From a checkpoint of a small transformer trained on Wikipedia.
Architecture: LayerNorm before each block, learned positions, tied embeddings.
Training: a variant of SOAP for these matrices, 94M tokens, 6495 steps.
Each number is 500 + 50 x the weight over its row's rms, rounded and kept within 0 to 999. Layers, rows and columns count from 0. Numbers have three digits each. The size before them is the row's rms in percent of the matrix's.

# layer 2 attention query, 96x96, rms 0.17, rows 0-28, columns 0-95
118:475504466468528497583599538433503471501419564488455487435501516477490548471554549484405423490491553530502433578502568561543527482526461430491468445515503527566431544540569587497429491469564458448523577484563510553663468567563547484540519424487485515506474397487570566532487450513441437532
104:519522575461511526555485566492541513517590562589453490532538503552588496623570461491539464495477484420471477513501474521596484439549463461494477424470451588490487460493526430421469419479439496479526488538605410417541449458560408562559459538395484568539455522477549498479509543536462429499
108:512548466494535485402480479430496496545438488510443493429430461446399477411461535559567554600480557576480584520533561483444503521563512456466523496432483526403507517472432444540547413454493564523557523531510532515417538529554431570491557496494477495426578571542589519474506475492569562403
091:507505407486463463386428488504483604415436532445505399461515553441543344443430486458509522527549476489449544545450526581496487586459499468435569553516512489505512534492386548504554468473435465533490442502521519522508535522453510448606497519410526485417510531527563465432433522528483534483
115:472458449473471328483549554494548448437512452429444443435476437516579395519618535458557453451463509575503517550439547496484535520551444515484554540505403539521575527497516482472573413447478473543485503514450573480521506488492505491547524495474530585459423522531576456454588472550526513425
116:451532444464586460520361473385440517434499512525518507536466477569562554467605505564522470523517519484558395553572521445520537510534422463493500460434532550520530440563499464526384457510548512397521462488577611496553457457523479563507474494528397567502520466445544455508540494526487456481
110:581550513671518479472523522404488464509541525491473563466484430603372525577443550507511546489495523555517453546447554483444494516550429479507450522555468458580489462499415517452521373524543463441447448510457428461459552491558438511464510489473548475478514463484561518569482510596462520441
111:476579467462564450553510478480458521454482480524520503534441507431608514540552468541510495385547532582518494511473514536501433518422469466432519461458533460519475409491464528667512419493519436429518533502582583551580468510568456506425426501444465500447543554561443460464534389514463503521
106:473564533478438583469404466530488494482496429571484459422552489486558429429553514537483498580504507536464487575478430536472503517448547471434547523554530560496475474504515406569506579417369364520593456610505528537480466422524508575501474510459510505469489569538482451427548558525516483497
141:479519508565414537480557506421424461495461513464430416476491545527426480550520472538465525473502481539459606535535396528430460495482521383389479482639567456469475521518478562542598433428495439551524516536534467556526528538510518404445469513493581434466487537505491416512439482485538504562
101:467456458443442541397465472550554530457403477556501419425497555486477385468491529574409474504471494524567512496395551525490553464500530499563519446566565616435477553426479559490463550457469523512521458544505463489470512478491544531477512505416458477454438479489462551541554380464601421471
144:479545528596487510530493477474575376493417446460472492553548457492418611502481425476493479518504521493464465530563384506533462483487507399475403485570496454481409590496585476483433471514513468547472509593534524546563447560500544423490526474502566475566482463500604522513391484475558513533
100:430435581532480483488483530553538480452520455486540529563549432555500527595464462505430480474525492477433499409366416464450520482495471503448525536618474454509484537534450463521402408480503434465506481557479543513530419496506493528462563575495612505490415391436500472482516478559529462604
103:572606537500495637496481473506494432540423509560504462449509572516443509467539487566522531493404521537562455565537520465495445427494503399559448514464680474487433531452554518566467485585483420476477469538551501497495501541562525462430478466466408519485474512526510406488496475537416489477
097:521450538509470507399545481467528476515467453478491499521448550436549565441473607602437599434514541539573483605489397492522512436438508532481544542573583475514566454568613584537478533451507470579619489556488578534553529462461509499462518480466484513446505471457510466491561578514531474510
090:470464490534523474462506459399471492484557528539569427567511481502546432621464440497535467520504500473498483479449541548466375620593477528390590464515518517465463416516378482538492441499532519451554503567524434545462462437548451481475431540509542517452513485491466471524552507459576484620
096:449480483449543466446442411474596483567527535417547480545499459448619505506496478581518484519604471556462565444381463569510453523502532492470463538549538470558563487555534596551427475417455541492463538497514530523588460448495607476499548597432533503504495531548426430496515489505568484469
120:431472440423491488506461568573494434396442433469529523492416512465473461400466555475500458500473562571535438478434616426452551511547552503467590529418542470472507530555521474519509662511538478506486475497496572522523409540466585474505522441507486527498499457475519507414543489477597552451
117:502473574539411516476533515532592622451534532513562484479482592521512466530489503560464583575504628450523525484523523500445550439468504545514537514512559537440579498435524542510479414479383480479555478581519433437497530500482405521473503545453448526443601491464396472516450408513559471513
103:539536453388524520570579517460397585508527437534530539505461555475572507543519443500502517485507435507579598567516553530495470481515535514595524405471438485452598498486482529472535456473596518479521490440484542456567573462604493448493510590550578545484414500446470516478560457399444487511
132:492537495524529443535499427489537349563577479549486544525489442487558534500562452520467449494504429461452515525487379492552509558540502478477512497464456528419414445521477392545534520451441514518526468488464454591443497452484540530608483502484489479531506565428585451456574638581521530448
105:503431512405470545536508491521482569519505466534516473629510520534544551434476579551467543459547478515476497499398577483530471440375503508563573450587559483472494493534491453483457515571504580591546555465506496438522532561471599456488540483529517480522537432521436504382505545478633538548
115:495496506527491586533472445539594439456513499537513519574524483466566526433504473507478486587546492579611457535480448455478490545478512481545499517539592507471550518417480402565434479565534440530459562615533386487494518566463537547485511514591535491580457433566440497512428546419556558563
117:468503545598541418565542515567444466595448460517591543454526478590442468606475410418563453431479539467398432514520507432500485510519508542477495428472490517560425555565581532508541536609541492452520458498463514523510508535533512468453450450551474500565507516539562525534547451586504512594
104:523476529486486461567493517480560501517527528465520549539479416563600524463622449535576449477491461509507487551470542498611401538549451410525444470521585539513493482437504399433542542539470460504475531415516449523473514478473502484514543531389457453515464567587579428420616429476522480504
109:493567448553495522442522479449411578499523505487440395520463493535455497510487529567438505570522532525478493582505507529492494438486505433469540504578586482524467596596432533570449414458506495469515454500500554571453512452581505514474475442515562522346518481432442441455443440619440543494
103:468537587551552529524476508410468557543576584601471588537502493520480540490468528536465481513519469519476472459581422541522527458436465428493492468449486604420482412462465442570513485492450581477447497495496570486491407527471409642435499467511467491450576489477450472596500465557570501474
091:513559521525513528467480489457455489568484551480468462414520434549375465431596524492570635583496519545527469592488525577417498505603485528479426520456622523540535503408459539525524411505481474481440520483528505424440470522549458492490485473452448471508428506561492516538458471429406527472
111:535461463491574460540611502541490493541518539625420590459520478491523488573436552422394557432483412462450516471463498438452580468464517555477492524490528440514547501433443511464531463482464532423535526423542415447562559580500394561458536445472541475478534460446552587471511527496497503453